config.toml
n_layer = 24
d_model = 256
n_head = 8
n_kv_head = 1
head_dim = 64
d_mlp = 704
vocab_size = 749
activation = "swiglu"
norm = "layernorm"
norm_place = "pre"
norm_eps = 1e-06
positions = "rope"
rope_base = 10000.0
rope_fraction = 0.75
qk_norm = true
attn_scale = 0.125
bias = "none"
tie_embeddings = false
parallel_block = false
init = "normal"
init_std_qkv = 0.0494
init_std_o = 0.0
init_std_up = 0.0494
init_std_down = 0.0
optimizer = "cautious_adamw"
lr = 0.00203
beta1 = 0.95
beta2 = 0.98
weight_decay = 0.16
lr_head = 0.0107
grad_clip = 1.0
warmup_steps = 343
schedule = "wsd"
decay_fraction = 0.907
decay_shape = "linear"
final_lr_fraction = 0.1
batch_tokens = 131072
seq_len = 2048
doc_mask = false
train_tokens = 625400000
steps = 4772
dataset = "wikipedia_en"
Each number is 500 + 40 x the weight over the matrix's rms, rounded and kept within 0 to 999. Layers, rows and columns count from 0. Numbers have three digits each.

# layer 6 MLP down, 256x704, rms 0.0511, rows 37-116, columns 528-703
462532546483546488461466519511510431513476488496428479476473497496499547522527489516436502521529495521535491547498484531485540534496525494500445540439498560443493446488487443485489507505602479463480483427566538474516527457434425509487486501531448510520456536507510504480505516450507518501544447524500541535493487499486412523474522519450503597490496423510499448493491503459529465559520502409508547406525514579517487538587479538411535441486498527569468525475545501509550419563480537447461565507519530505546475534529445440531554552
538510509573486493539543445437527465473481441545429507616465517498521421456572467486494490513462472490461594526514465598478460502536495576534499590506459462484465537487471501557521468531488479554487505542482482420530490480503474539476482448492539527495507446551481518498510503509486460506490490451474536473579517452554486501476566542526544569517466529489526441526505515474538478553455442425538492508474574532431561519455402460515457478441480513471535550502496489504522514436508505543487470486493474553479508533535399513502511461
529451502479531507526433535514485487503468550537548478544494442489507502537461453526445550439483477506525514484502546462514572479487539497533524468454533499482492455432498468551474539446520561490607444451466463474491479508535462533501529570503462480484514421495447602487489515545474445455474534479520428492511453473534463508469456513516471468486514502437552432518579547496533501547476452473456483500508483482521474531468535497513474447553489473511556509458471510528442513486552452536429474534499536458463440474452469507491454502
517523485516465498496464598451491486519471451485517449579531481571575471522541511511562526477488473512495480518465537479466468542473501527416542430519549453522463458531493539565473479457503467535483543548511495534448532452564462559525463511562500431490509546462537528405542540487571497465527523434515491578476507580446436527525525462559460517518582544491518511439497517557493466464412568493534513503458392499511536530526458419452471474501512569568560541508481479510450484478501507435556435560465573533486528521558514501548523487
510490532513518562515448489484514486511456433496529519493482520572434458522456456500492445490559422499516509476520512487510513547545479418521491580454447499560495492523484493460463442550583520483495536482526418440489508541465468429465593542542590494495481503500509404588516478421538491408513531534527539545435417454486561527465543500506519527436478459451581489439452467421485503420533517488446506547562476512413504561499513532517506515505471576478482475446460538454534485454495528478501457477508533481521545486471411517503375424
508528443518517488549508499493505479535524462494528507458532504487502491492501554613541541526481571562471503603486548424484458532527539484508530459548384541445547462495505547527475498577559501576472447602494396608513511480547526516510584517497506506504474488479529444496495490454514514509413529470491476511585503598424524511494511533567580523491491451516521499511507531464490489486544554547451478398457465505456540568516510505579535431479508445481509572525500485542472437430486509567440498514469485484557459568559460479547411471
476515504464489528580598458473535437472439512483486547506489529473545483586482502457525532476505517553493489545396463529531508500540469438457465500527509514538570543589423540501561472454489494538527536530485548358497403534541592503464500487405516528546493495464511439573406552456556475460560500423583583475418537513503515522515480503406530516545454501556490590496508501503530452436574541464535459567537524471528469537498542593431506486445479522471449487499485469451448520461527455477497512411494437473511491520503523505532473488
538476385450533547454539487498532561522518503496520498527545570519536493524443507371540501460523510483511456493435483494496453526446552508496427538487464444537562514543484524498494480545559502579509517485537485488469500484529553492441511498507541492537532489469526494517568562438529517516483489511397550495505429511470442488478488533521483477513472572538459496479473514532461516489561539527451492557494531463472471450413598540504513505525542522425521524500509523514443548414498463509499555512487481490411499493499432495485621550
516550533511571478476463485579459494465473538517485509435528537507487501487462510446470516435564473493484487466499502575486460449527504524489535508493409470485489492463444540414452541482491484520511479502555412542438539454502505517505526493502473539499508494503537457550527509453509499476528507493476502416456536463500523525495482435554575484516476467575517464552480525553489472443515549475483436505547499506410485542545471406572499463566499556478441549483481439429518525508496531473460489448573509467536477517489539527534501544
529532547514473475502470535515408560493455476510467500543514538497512548414499501542493566502432523472507485503479499442480505494522469511480523474452466458397518499414479450423456522468481532496477502482480520525555559519469488480519482503528462549515442453478457532468476508513468457501567506485557515471482484539543513518542469471488477511471507514485470470462511457457496554487461507486551496457469576456460500442507459541508452489467526546479487485490529440470449508545459516444502523477511496527548547522401534544469524519
547500480478561452532510568481572431577492513551476510491551509536523483486438473502469534483430546540499493515396447469528483588503524546490590516468459520522473472494415491476538493520510536525572507494487462540467519535511515486476500545526546493507541516461463509514541456513499535506554488429514424499565504508523536495510543453515468531539453497515509463525560524515472537544548526488528482548472477491439514551539475497538544454517489549518573531532453468493464486527497422504490514440563524509509414469501458480502552507
489538525496487538533433464514535510509508513422493408513528514577476574519516531535467442497510496489527515520529497532496483552494423497470489515496508505469531540508544540499524447469477497482512546518532542559462494521479496441562539538520515438523553435538521494525483530524497491476463493479526580519443461488538507424556479506442498538499536494502441487490447526556507485558460492461547482518463586492509443489512478557516530474518468448524462499486494549449566466506439517505543523450588512558458526461529517455484559525
504509567516475514582570476432528528507454516518525513490477488495466538513500522464488484506466511445474408499490475470521477532549457527450456466518483568523499520513518498558494525511430476496446497516526456450501492556562507439555542490512480440467520479456454488531466510547453535479497538500495504460411551563579470558496493596540439523498444565477488530488487485552482545456515508515512519488491524460484566529396473553452539525545478501406572535476495547449466523510504511543554481471503542507553510441533431449528478488
471515493514461551509474525523507560535454484505519434515487493470471567512471621487502550437581539505445469471564501443472403524488508550429603497520531526453444472442439423500545459531422526582617490460450468536558504521454489494598510484561432454472412539530407505574521502483468516481478530489508471442514497550460477532504500503501502475570490512453506432503519477471545505476530507484463533517473443512439530474472475573475371560493486470468450478539464552503468503488458500529535592515486487364432483557418439565447602467
522555468503518463499557486500489450504441452480546512538572526529523443474497484525512522437488550502461532499554453476429480510464532470436639509542387493526539473435443478487511562460458514535527499532520506479490572504471572479497491527498531472481517524481487452503528499501538489537563459505522488484537488504494531514538565403504558496446431465524539460507571450472441483520485574462509488506526512503530510534505387500535463554488503484527500525485482513450482533495463495450516490506482533519559462505481516513571526457
455513517523516456442453495570488459470477449447413541507452509539495514464463527413502555428531501536547501515511479468514478493559512528432540533554505536582526504507479575481476494524540476494449544519564480547523473437504587489507569530530513511506502486428525512492517437431526504491574488547493486426562519524500449513536522491525503475545456515536469441532479496463526515561550499444520503481507452511456546490505533505526503453488481574505458494500467500506541470440482446526488476482486452498500436532540562543482461525
557504505540424567515527505449452519520461534501449429481574441516513486532498459478435472554513503482465504504496488503450517448472451546455580517473460506449497487512514500438497494515495550500486523532497536549498483492509501453517461588509465502470519513462456539508503477467557511544487482503482507461515468554532529516490491589553537471577438481559472548529590442456501498539449503532588566521437565509485546483474502539486579474492568485480486489498499533512503502518483484522509489475454555480457493468501390437463551549
437465479497516478494502481486459482498465557484549492509561544433522534530521451560453422535528503431496359438543545492435477482474554500529523546473488532520530570513426501541470504467517489491491556484549525543542494496535486490457557594463440380517499445482480492522483551542422521512514610464496582490543461523437548639508493477466533461418475460531467530449597581435454543526490533546528476509469524564505508478469573496554587452550505498555437478514446506437462500495500529509560540453509472493567569472430412434466482465
502572494536490477544504505479531508439458510540469508518498532496521450449541503448496508537492532439548400435485572505499506498462550523564475559483471559447495575449518526487513517483455463530530579446458533457541528500503449530554502474533483465516522494480513541564459509497436489513577540478526504516480487528509520545518505501524523512495444530471560487485547391505489530495549439454553481437498579482492533521524492569436441525500590517528504478479505490409481546471526471519562501479533496544581486494405451510512475541
501519490564541490456490457480575530562479537444553475499517447485501440456494549488451480534583518480453482502466514547494599548503446534473510520540547480499541446546517399596510531503490530478484577413558501602493540576503467439485440508470454477547561490425545522518572502500480503506533467504471448514438493528436495422486538516474458440407452475472474524451517562479481435589520517543469512546510559502594486483499485492465446556456540490478440490535420484495500557446445471507472469560436526478460504413560474472487472520
535590517445420494496465476482425545505503520579537539542484455479521461507543468510532479547447441600519470473519445522544568567474430473491482509448517559487505514507569529524480497516558480527615443505513494446545506517502480579546558465496496525460496557501588576514516460472500535478493530479502503481470524542491527518511490491460495402480498529478519468492511490515512514455553465508531498495567510570483465456488446542523503452458471536443482445551584451537447413517497490513499520441512485517519548506421499519561542508
527423489521612527530534530519504580531533534523497481551442486491510459563445525493505514550495480501399546515499580607530480451526609405492554507519534475524529518589487578466388456481525500518516505519472452497521556460539501523539500520460477618460505501600481483549530479471512508492460549453446559493488551484429559595568475455486441479446456455567491497514459494511485427432570543461451447634509494547438500501469553579486517430577442472496456492468543548590561490429485521523481592379472530541532557534481436505491529537
384507460614471504495450485506536481553522574521444459519484502574480495482458450473485540434537452509484493472515544451544511542512499480486491559432519462467518468446521530449510527497518483423579497462500531515450503483484485459425485592516502432543510554444474477483512486461499519482474525491477451513484475474544490444488424522479495548501440519489499467550521530486521515529444543531463516524575515515454522459500511456539583537513477475480505486469424499435561537574527502519405521558469497557482496541529500562545460539
476522558551472466466496539511506506507495519549534518531451492453449514494483540501478499491537444501482546487589473548492472497492530525511473503554479492474510521512514471534549519451464540521542476509558511468500493563502514464520484472486553483513546452440550506510465518541488490447521493520484470496476488477577463494532554528511478510457501523502463530431450549490518558575529507460499543445513453563528513490459571485542571483492541428529528525453472555457536520547535520460518470429540451485511474502526451435470390479
500564494493448485541541537374472455543529514504497516428441521526514455587520530534502597504439542511588497508430528461460521499498553469486511564502466476495455517519483516478462440527533455489587408463450558419527484449496479553487475565423536510467557462516444418470501529461483470528540534488471524495480512472502501494526473502449487434482516408513448482458560489513519502457536509501553472514473539479540436517562506527477577447527467521532560469559543537538456533416557485444493493530517506467530525447491488480535553532
500512447389441516526466487496515558547502489529488467495545453539539491487506483518528499483531451461474475553524488555503538534567541514469539501463491510493478468549557515479503479525458568509489412524533455456553496487521487457475472513486505500500458476442508542532536436509507495467467535509483503492497508489523495513503512569513497444479572499447483591445455475529556523476448582555489471496450497543481490485448512506601534530484468531475506542484564494552478472459461523435525519443528489464526452476543495534513548510
530539543549556439491498508511449554533396542508525555519505447558480456474541516534447483509512541472547475530565492377508497473575570522544576563494565499474504484467505506509534545585511546510432430531516432577485442514512514495511517541474476515510507497438443576504581511475463505537571485523514476492478513574503526471499545493482476487398493545503489445552488400467440476492558584474536434432521499524480568481508509576515573492470486465448533547505537531498447509531470507508528463433461534501557534608426384435461478483
456494548467505477501455471464487521475475513522508497516461453534478507538457419528505562523521491502578499500497501531494585442447562530546474566533450557485473480415552515427525499490492497498405513470496573526515520473561470450540411493397441522505510492520460502486559483486478538502554584487475556419474543525529512539538443544458544518434440510512508495516550515444522581463500508484413516425409580506466490471500539540464478475453523509499506505507540535552468498514493557576495504521377486536531586574454479501504475456
586478462577467503552498419543450425466552463498429484443472538514597461481511446425564518488509478518573476544421464487508500621552500449480426492541453510432495444488507445411473443489381426508526579496471525541505524501440552426503526438522489547494531572494452458534511532471544522549593534435448496481391521458541527512519571466514464500419597538533560588470496456569547517574338495544548466541470601421435515555576493644405472564401469535432481559461513462481521503502532503533540513416506501567526518569443448582530563527
480595503463562510452513571485548558493507469520589528472589477473477601475479515427482553511594515420435568559456498571500486458464485418534490504544518588524486480462484545477475506572496587490527441555478501547518526493522501524549460508491557428543540500556461577487490542422523537556467520556461484482529528495473503499527416473533513462527519540522470422520463412508504433520516461545494487523532523524513575479563538479497464417470475501515465427482482490516471459467549546507517467515469555549523544509512470534490550499
498477468535471463486481537437462503508457528486501523550480472479521557567421498501519582461539486490530428534595477523474483400560515491499542479560512520428531546532497510464452539517418503494470488491514449402500451511523512478517525520428515496459462507551443516494493548535542517511447531521440576512477479533470386479497462490450447435545478380504392436484529529495426496475500474470535538509518467519529504510486563493500498521528510563453447514500479520576441514451554594507489508488550535454455515506458558489469530489
475496464478447453495504471558526467489560520513539583475477524551581495459506522428547498528493517631533470499541492521508438515528491499524536509469521466452513562468542437533496486486463517469515541442454532494506549520498489533425476496478533456517510525563480496499444529489467440515483495506518543523544468419487458441514478519540519470528508530472548534484400497516457570556491496546554527432490471510489517525463557470498462502473504502544500531544462505486480532451478509520555483512469484504594525488544498523511430483
486491519491491500462522468491413511453508546538558520506496450438477542364451489459469477451497484536590496449499543509432433586472621491547512564513540432493544502462583517422506469510554542578467468533445565514448472437500463558535509521466536491531551467450516580564538531495521406468439461498495482432553443478472473500473482508569524566451497547426512494465533499451530469479487491558440481526502512496458550478526536508449437514502500442515449489525501470542459507521489415455565484482502521583498533464500539527519393492
475485489475497504536508510550523475544537548515562479451499525540508475508593529508450452513489484557516441474495432468533534498456499487520601566470488536461534554549499444495467481420523436512541571449529418440463517449526427501431503389437490488526454518487477436482466473498497517472495516452512446508483562518517543510481513474445438471427584545501492496499448485423451440544443415542467509563527485461521456540477567514539517548501487485506516496475574473435581489467406480526525468450484546479527527489611461575471501550
507441592451467605549468536557569425419524473546438563513533506542477497521548530384511453507424442590572489470515453465470485495489612479533479517492431498505537509490541502510507499434554455506556539454598477480510518430477566531473499513457547459466426571523454542513504537500549568499501424519548508553469498443449611478521488498503577498552464476532439484439508511536533536571511501484500510476615515469558478536511501549438518512486462455521490464447534468524529511476550482524517558552506510474479502421469594476460457580
499510511474438472491551510508542554561517493446421516494468480474486499494581408482442525506470539541517548517544503495450613530501487477509469534517449498487513502458444623473539498474565399519464419549571576485516541510526458444586482511419485454426528499435495498476546502519478505535472516540490437576508512468494547445506546480478471509466493471532491473472510453513473412510479450425483542502441485529480524446563521502485530514492500456535497560498503496516443510535537429509535544525431485445479492470496522414458460438
481491499522422507468517513477448498511419498519478558575525529449548512500482476409472423431494528534565502456517449499426509581447548507544514534597490455503485454434496529446453413464507540456524648604499561577517549449570484492535457503509565505454475537543514539463565516548494516525573471493514517511441485479530531491452484440575588524539557505528601479557542516493458507512507467561536505486422520501480496476529399495451517515533501562441492509526490467427477465528428435518511490522541455500476502458473526553505482470
542516550510454475501488439468492566497525455539519489512499494576563523491441440477488477514503452488494498569515419439525525455498480504532389473541447513556504544508436546466448543558486490462511494450531551426545521559507507464497539461502609580471563522459559547530508483558481516486562424513527503486515553501513527518516466521480503442454503533469513536465479487519519551544474502552487479556503527475500520417506496481587538432550488499504501518533451550496484534561489501501463557485557494461490501461484493462546491469
558512551518489430492483557512477465453456481570514504514481558534473534435482493478531464503484501578437537527491569453540480564641500449490465483545526538494512469470483571505546430496556484510573487527579498471493475413500505561439524458572491513519447554455502538511544500524486522498478470548532469455469498542502500400512581544491491445457495441513596485532501511510521567513476562460463473546486478522470570509542490499436505492484503476547483567473482520482507460489473475474508500547562526482509454462531535588580533505
468447543443464534518530417434521486543480463506430541498503441475520497571528524486521530482506467542453539569447467528516598544500486522495527491584471490526535554479565464521557457493552483508523582480501450503534584518525445548477489515388572531472449470520414558461436500494468443486464466501525490493431525487492538479536496460517499406518534499500471525415513546572548455478431513541421473554450555490542523475541374474510551485514491571508548521468461521488458480491557480513550513512415491542490518476451511468458548522
505452442534513469483514536508347514447507416465486483493458503516530494453475481497467468535494481463433523550528495447443478454483570541453501501576480511438543469532459453479474484543477484519461529508464474525469544586486482551402466536495579532478519484538531494500525438564448421564451414529535527451553505483498484512472492614509484517524499422410516425480482556558382487552504542521440512448474464545483566483502549501433563500575528454482567499501473539501494518515505471476489566558463471471556442481495584458424521444
495508500495472546517520512519534452550516471574467482527465574438484501505457540521544541480510525485500503493442411519502442493507496539500488474500480589454434551446539465500489483496586523513536555507476526435509519478481519523491425497456454503512512503562502521465473520526430463483462493574486525516544521504512514475488490515548469511465416533488519532523533421509518544481451480479506488490484481499563519498515485488562507548462459509527527493478494494417526464554540506467458440529477410529567582569528575525500537479
523561440452560493452459515485501510535454514479490467466472476517505546511538508510463522481440464533509432524485544574490449440510477502477498523495531522439551463499493515477540551529422483523550487458538481556498513557522475494496533527511489489503545531472604530484527570469520538535494477456492433490430515514500521573536410550459480583583518474574469406437467571483471438515514522443410540517477496475546527480486512481540553523473540492496507486580582506522535419489460523509438495486490565452484492470468482491561543569
534529543458530431508569532502514434521526550438537556457452485516531559500569530523473443408533541471587457490490518514491483533511475567519477480556499613492455499541538514485542530543548488577543485497464560445575460464489484518447472450435459495509479439507467431533464498473518485505501529506602366513615538516533510482485520531457439521466571470496493537472532488518552497496457488493493517482524481549522452499557438461529526487431543476522515498550432508576517543510503424463435531584516473525471501577440460482474496526
510459454581561515476507430493477566534494485448551471451508458519482590478451555556554442518577452453517564499441477440545442464513504484549523522506518479542570447522495419515445491524656528501501490512518467473520532515466510460428463467506506567477540484446469460484512477523500506464510460441542526472525554494497463541514512561466482562553515579483554525548430548487498531512546505500513481547488503427459535479390466522528505565487442450469503444483550421499549522487543491530468415466468459498455498514503454517494422493
544558491455458545566475534474512516510514508478458471548497531482457563484553534521558505480481472442445481459513523451518452407464473490478523490510530572539512520477548531483480486504514464536539553471536525433468495484480421609505515409509545445511436571503577539618499517469550434468466450460576484484528462546406599584452496525508482568576461560505570536439490475521473501432474485469492525418517461549525465538523500513547429480504492537508526511479534435504470451417568486462465518441400506458516468516518532458478485499
501410483542582501481455470499484521493582512577471510478460487399462582442453451521531513503575530519569495439498515466480460483510528486577415555503558428494486456544450558455514467498545548464524453516499469546494512516545477511484477522480516473512526494492536506448493532554507567505561469507433478499532514460474461452543465556505423526460461510515518523548449505426498483469547493571412402446592507469538494465496519476549543492521454466544527480497510412460484432554476555487520498483575544477501514475525554505505476478
565496553473474502503497487518669513515494624455451449511502526543469522449483448564494560440468507515427484476510468516473504492499599528514564483482539530518583479422480492489424484532458490515544520409486488442514523532498473513530500428454521425456532507570506563451443541437581452481467494414489448508436505489435485498505486562565563475509531532571493422483457494573512501446488498435428544531515447486527530487501539470517513514409486497459488496517539464494464498535485482513464493495509439504480492548553424519541466521
581496476432425376481489490487519524429451470505531478503517522486522543483493529462515452486448436391497470438531474469490544487524475526512448508530563516518553462447514530463527500509499501463546511410551500471438543478468517509518576471441473451484516506545526532523523512520451575498515516519537499457501448438457469409518518488546494450520502548485528551399572495456414541514451551455520527445572407459494507469530494540534492417574432447586462538503553478453524499476510506474512507575533437497544514488464460473489554478
406572468497457419515558507417502500519488465464508540556572520577485489471500511514459505560630525526453581513493468441517501542366447554483516521477543506478434582533536415508534520456500554498419468447415569545525567457517485459484495512517552479491519465479471523421497512515513521451449447487507494506506543629492633474518484535500543526509541469517548566524592487489584554512494479557443513487450612457517479503495508472536509544431549500506597471468483536568442605471525461530540420457574486570470457514492463495481445457
524472535466454496490519500545462478565510505465536533508422461515471572527560481431549490508520452431538560532471493538536510409520386456568436460543513479448429426463533492456484458478504458553502504528470437485525484526544526504502458517504495532451431482520452523519437518507572520530480500465493477493498499475494466493530452495503533452407488515427427526444555478537499562509570554488518494503551513515538516532509452528452463525542478479485512446490489586487448485474428502460559543491475482540511510532533542507474509542
483539476465525528516515466506467502510472564462461503461526509545543470566445535410508505500440493465530485449453480444503520530551537546519522518480471428471517525564526489509425419481518515467455508496576477497522498506477437463475564520524511474444544495427425568503514539492475443434480469599506575547485455488489503488497493534579513489530539502530467528437429453480449555475549532437501531507506515540520508498448545480474587490483538512520535426502497510476606530515521530488509480555486506495493534555526477453457531541
542491522384420465514444594473435544481512436493463490424512454499505390425577485540438524544482499526495646495537535518485490562551436512525503559421498614444508500498566485491517509491488493539508506498591541438536509513483552522527619547549544463378442517542458443468530444552471531515525401534518580530533549611527516431567468419452453475561541365529576493540509491441509536574504541515413535438476506488487428429544513494485517462416502486541547495521458447457540479525452545511559564462564422520476420407490621434477515472
513488479532522426585521486566502444514496563476427571448415541439504476522536525564470525463532492511570587473518495517452458431514487519516532441515418470496523548480516520450453458516433506561539553524579582501581474582486445528513564430541532468535543462594520459478552494523470483512547515472457464482473492511553568538520534537553480526502514464526452536535474473523488540499453453564498466507537474495591545475435451477553541513518464572421481533480505405467524500537517541572510485436534489436514447551472479517525547489
565485467522502492540472542533494507517529527542496435464525459507464489504541470592541498512402527522506492497545584532540570485468433537522438482541496511530494487553518495556576504564474474516517424471429512518500542434476497500543599572390408477445519472519426475484429486506496479489435578460475486450452525539529570431481507524518487514502534512517520507462493529501476447506558514501434501508477502542473480496486542531516467458581531456484501478493533452526417577523544536473476468475464495483500521562493458522484482522
555560470479376460575539486518448405454576469474490542541507558386431500473487508433530507535504539549522551483484484536501475501501435450477478450522550444494528527558458532556450482532479536464479547422497513463529452579496502554480490466499489512569451538454539523557442519545528495487437499539543454498549403559491451515513515479545475534385465489471615504491435501580497572466482487505542506591518541537557455609466451483467406467550503535502442544513493522494448559481480489524584405532581585446536453538547581557538500517
502477387445461499455469517493560575555525469465564482484504530466510536519423386511506419511527499498540429553477444457429561444430526605484492539486494379504436388472426575475487433530425461428603499447567453444411499585493466509514571557473399503475448425588437595418530446420545562494424495480513562550509463505469536375505533528475607462501501465601480447514539543504389450468490480559420489534423503520444525419529487415477544448446403548498491551557529508538441529509524507487486504556576546437475502518542481507510592513
516460554460526455469496508470515459496480466520539514557505513462560431519556473576478518545518475499448472559539610443492572508483490548524510501547524463560493466541515532479552550538467480520522527508541459459478509512470513567487508488508517512481436536516521459474434477504471532487452522481544468509438533515490437427541600553514452481429490449445500504511621474536503463521495498502525498491481472500486508520569443578434503466548456502531552490562427563527496527478435581520506545506441526483567455482452508529513573567
486480469563471481515511549495483445475570541514550497471504499532463503508478520517499554540525560530597497568574542458510463539508424481427483516535483551496480487547505550525578530473470533526451483575532472473505557464462418506505508532538481444510500452529451471494474504518491566509460500578473518557423514496455482533515485505483468505573447557553483481520479504447508492521535464524448487511424509508551514531447492450497506524410551435479420458484564550523528503537489528485472475482571508479480487537569459455462471600
465467466559553432544474449455553526494546551475455560476466504513523507487462478529491543505522457535585496475496505408514483561495455482482489559494469482576479529535525484462514441555410513562518425518407568429433535462405528442522523522531505529485465440545474460471547442558421500481412443543430502481560460465446472450527533503538499427451553443517474480536437493496484469598419476517440497526504437509481546486463502514551503522508457472511532454469532521525546436552512553554425484547537571531545533490485496532458541497
505474550548554473491458474498498533499463520502506453488541529511501442469473524587463529473489536467529503481541497452521454490480472561446533517435575545564451538491454550480556480500421512567439452582466486530488550488482562423523509482479508538488491432419487582518526494494500492512514554512420506539490493468495615432478586475500505398497570494514526554492484462514487509484528487493536538588494465533505486500533450496553518509453519433478473484500505504568525401476500485506533504474502498527477408490555529508470551513
471469444518530525453534511479544470482486551446494449535497526461480528532506453483524438433523473515437439562522573415505566539447524458471490514498535481570411429531469519530483486454460530464491470519498497474495509533542451506451502446498494489507501538445521603492546525475477514478468509483458520510541480421505524546463533485501487501559566572464561481529460437535431496436487509525494513536488460430553461524469572462514486513480486479480546542546533478533491445474528586533485459552493455509450505430527605508534499492
522525497518488537500414498534529575547557536509500459473453570442499526478504544442555526519478508458443490420536492538479476408515485457494495490444448508485539484466503440477509593526490459464550481497512528541484466478445499474516505517513496555515559562499533526566513489523603454501526493531513537505450535550502518525538485463450452476491508482501511530441510516482498494504500556455432374476504479470452493458478478554548512524500442531485417533431501502470523489477524529518509499489572538526521521546507487535439480470
442552506451443454494471515485531533563483554578473507500463494485540530499501480507558510524517525412496489507512449451473540467444450524557504479463537409463472494461444463547511463501430506501527489536458562455500491442554482476572482494538428420514494501467443533485493487462431475462571596539576537548518466518493437511496514486473474477552489498419483504523556498480531524520532536544494553530481472490501469463516512462552468484484523492541529470561519441474505473513471470476531509510455523503457470481497567539517501451
515483487503457450499453532512455541586560445511563502466495510537511501486533490544534522475468481589540536469539526557528513538581421579424463500470500504527463479483529492553531473543489533520437566506494521531500481538585463499449527573478496442522434567525448539537463524493479533509519503502500476517574532500494434475508466569534520556484528473466432523510503540517492606466493459498479551478506514467577470418479587530449494424478511509429440482522512501503431501503454438498489572449538509419548511475466503521494451553
468395553516449496489462464481508517528555528465519477493508469481493499552487543454474424536451475516443427466491463565574509505438518496473493576538506520459522478486509490510475528494446502494592561498495494499467430499451498491549492457371475532542473552536558543536522526489498520567511510513452522471490496526439491459524511452510523474533402553488525491504422522504438505513508472496528479503487556439475529483465531544437524537415528417509449529491542530511529441457562496464560519523479537519504498531498508507515552409
528423468520487494422497516500510601484509517520513476488518477531458467483537521489474478477496521531446488432498559493433533574447508444529404544438501545441541505478453504496546479542552493508438555567481536396484491530501419478538494525549506506467563494522425536454419449492465375498511425512511505525502509499456539526500500538546550481484505474516573573607637487457542491511535512483438541543467528524438553385425464465538439532439550499514483511478455552472509541560492524528511504532514555556517521478518559477479474475
498497497449498565497514489454458538417502484460536514442508445437491468535512578532512494512512468441475419570436522454505524402499486494513509419466513566461467536568431512471466564551511476496537507507532463579512469606534489474472531501519442470578509522562443477528536525474519486496480530512462444498555504538541502585523452536478392476522590487494510522522510479523561525479538464494474479523482488454512402532578580518496447495465506516487542500536493558529513424457536474480413452440535522454510505482604539434528440543
592476471494529515495497563530512512522571440489465537457553491502566514426482441481518512507607468529534484518482484388495528570515510416539458495498524518496469506498490410547504516496512554438466450437506496427489426458527495508575491486555483454540513528483535536501572485523556519465527456542515475467510531554495517503529439550472490533563456539488586438514500529498475597518544495484458539477508497501506491539450505487575408528447564432460536507516464542435479484484470513556619556511536532435541519448514556488519488434
516491507516495507461486517529523520496515481409512465489471492543485564496489461542482576507519431513593453511490495546514593463543529503446448540479524512601521505460485504498477532518486541528489530472527473480548468522494497514513504491543559498458492490474540491533528540449462519487453468485480513467489472477441492506537493442470537526504506545515498427415564516540491535517502516501462456470539480525471500530535523533499564500379531500488505534519506484547504501545532539466538509489481525522600488509439425470541467548
491474436526472517481508536440515517520476551504514547498499483502462569513452479529552511459513539484541515538450521529487462413551459473565512474525393492494490532532450555537489501502471533406515486471511534536550458518534480468560520530448379512516469494433490519524507503380543549476516511525558484481537533489514578470478432499565510476498470547502488550518511430504487555457554428446508527451505601519528539503466523524490517489521525482492492481531527553472495451496432420450495439499537499498541475527504462493497532583
428483480520466573535495493444558565485517509476431542506504468506472488530582458576511417540505556503541553386380437500520475431565546507503503484543525466510452531609518512481482468540505495508572458404501406529519532509511564530528496510396436480439485468503454507454483491510520545502538567569446479461493498519518500549489528533415538403514495473505557482528528502454532503468536428345543557501495492548501440503568619539502427477553434545530510400503514517490516454493484456551462475524551393492435446520535456532482523462
471538419546520541497486488496441484531487427485498500475532524546475455573449517507508503516525462438449530515457518476503515424453561446512487544457509534448542476591470474493468515478490491478532527525481484509491453472536424542533470472512502480467551478456502606453505539549468455515562485465496570492448462541545461424529482542559540427552533533551457486544572493426528556486554473520486523493500563511526496512498505511443487486464545527465434453527451503487509516495525470515556483544485525502517531573451487404515417455
457463542526486577498502551435524541528462520455547516539446555435515519489511458512470467506474464525484472525543551502546469546537572498531480526488513485509502524526501532509585519498511498407538542467507496459488503529504446503471499483519509497529519485393525456480436527462479421442460470543513456547547474504581519494523555547581502520467441506484591536501498483466568495508541483430486486491460507542482528467463465534408461468497471465521602483491516526467532516503489481498438555490540513438558491496459484500544509464
481549471472436512510546447502418537517555436531423513529496487429500492557540459404507514481488486452509576494518454538473499449589393486593532537520492483465431581503518497517488579578438562520431523500462497453532477501461483439470501495574552472477516419508586546539571503504491415487419403571598438483441433461518542527483416519569543507476540467502471515487506520581439488531500479524579471451537535456562466524488437446485456555490538466477535546501505522502531418543529574517508409617415556549402527558495598534473520592
465572515580526592509450467512427529486546510493591483523478475506463462540485519497508533497574539397424476441491422551454452473538588517503467473468507423539537530506415472518475459516494457478480485514433469473466425524514451464458472526522477454515495481480483410512493494509537517439536530533438537589485485505578458518503514487517446469486531526503481458481481520543536515442555533519572468523505476497587471527483472424494533599519488486474482502505554466414486527478506440498504502536518499536443547441500508527472433523
547493473524430546536480476544524495544487463536480556517513550511585474540508549422546484562415478496495605505506525509536481418476529499495523483480439410445502592532480508527514517552472500478487477489512542412515526500472492560457441436498558505482515527461601529481485466488508480470462564489531482480508519471525472481441506429506530544502549492522438506485521438595475504539469486425552488478538571525519535510465486554505531473471500470487535511508535432471515578449551555524552498479524501438479489425493491581493521542
528487548495539489522498515549501526521473521454478442552496463525512517448518571493548458524524504470471448536484529484553493523507526498509466474536525563490485390547501521539443441546551459564460505546514510527556464437540472481499525488571543512512525494496529456521467535489506510511477427463504420503516509499506528494492517560568459523482493461542436451542451476512504515468508505467516559412496506446511496521457541521497543416466562496561536551533478532504463514422500463532512599517472475435495532481547568482508500541
501409463467524480473484462476494499505532546505464580483506529530467581525486463457511485504543473509461496456519495524464514483471541425495495508488520474538517504521492501537442469401597493531455563524495502491520537489473498514480558508509566527516465472583566503532510462522467509491460459453567545499536490510495484462454542398494538562484453445557505512465506556477433451516524528581550536481529477486477522546468462447533427513507455503410452525495533505518434475496532481488479431497545513527576468514498470460531485488
525493550476528453497489502477558484427465532434434419506499510508502521528419576563473504458505511432496471570521531448417578448515533574471548568470515484511472426573455541467483441519475500518453443504559508547560511576463490494528551500542489532561541443491573510458524490451531497561497516405443554575520484494520511504460440565498532464535578550549480521463481492493482502473529509519513576483460537498450517463529438430576480490484492495531593455487446551554527531518469499457509474563388441513423534473599470440405533402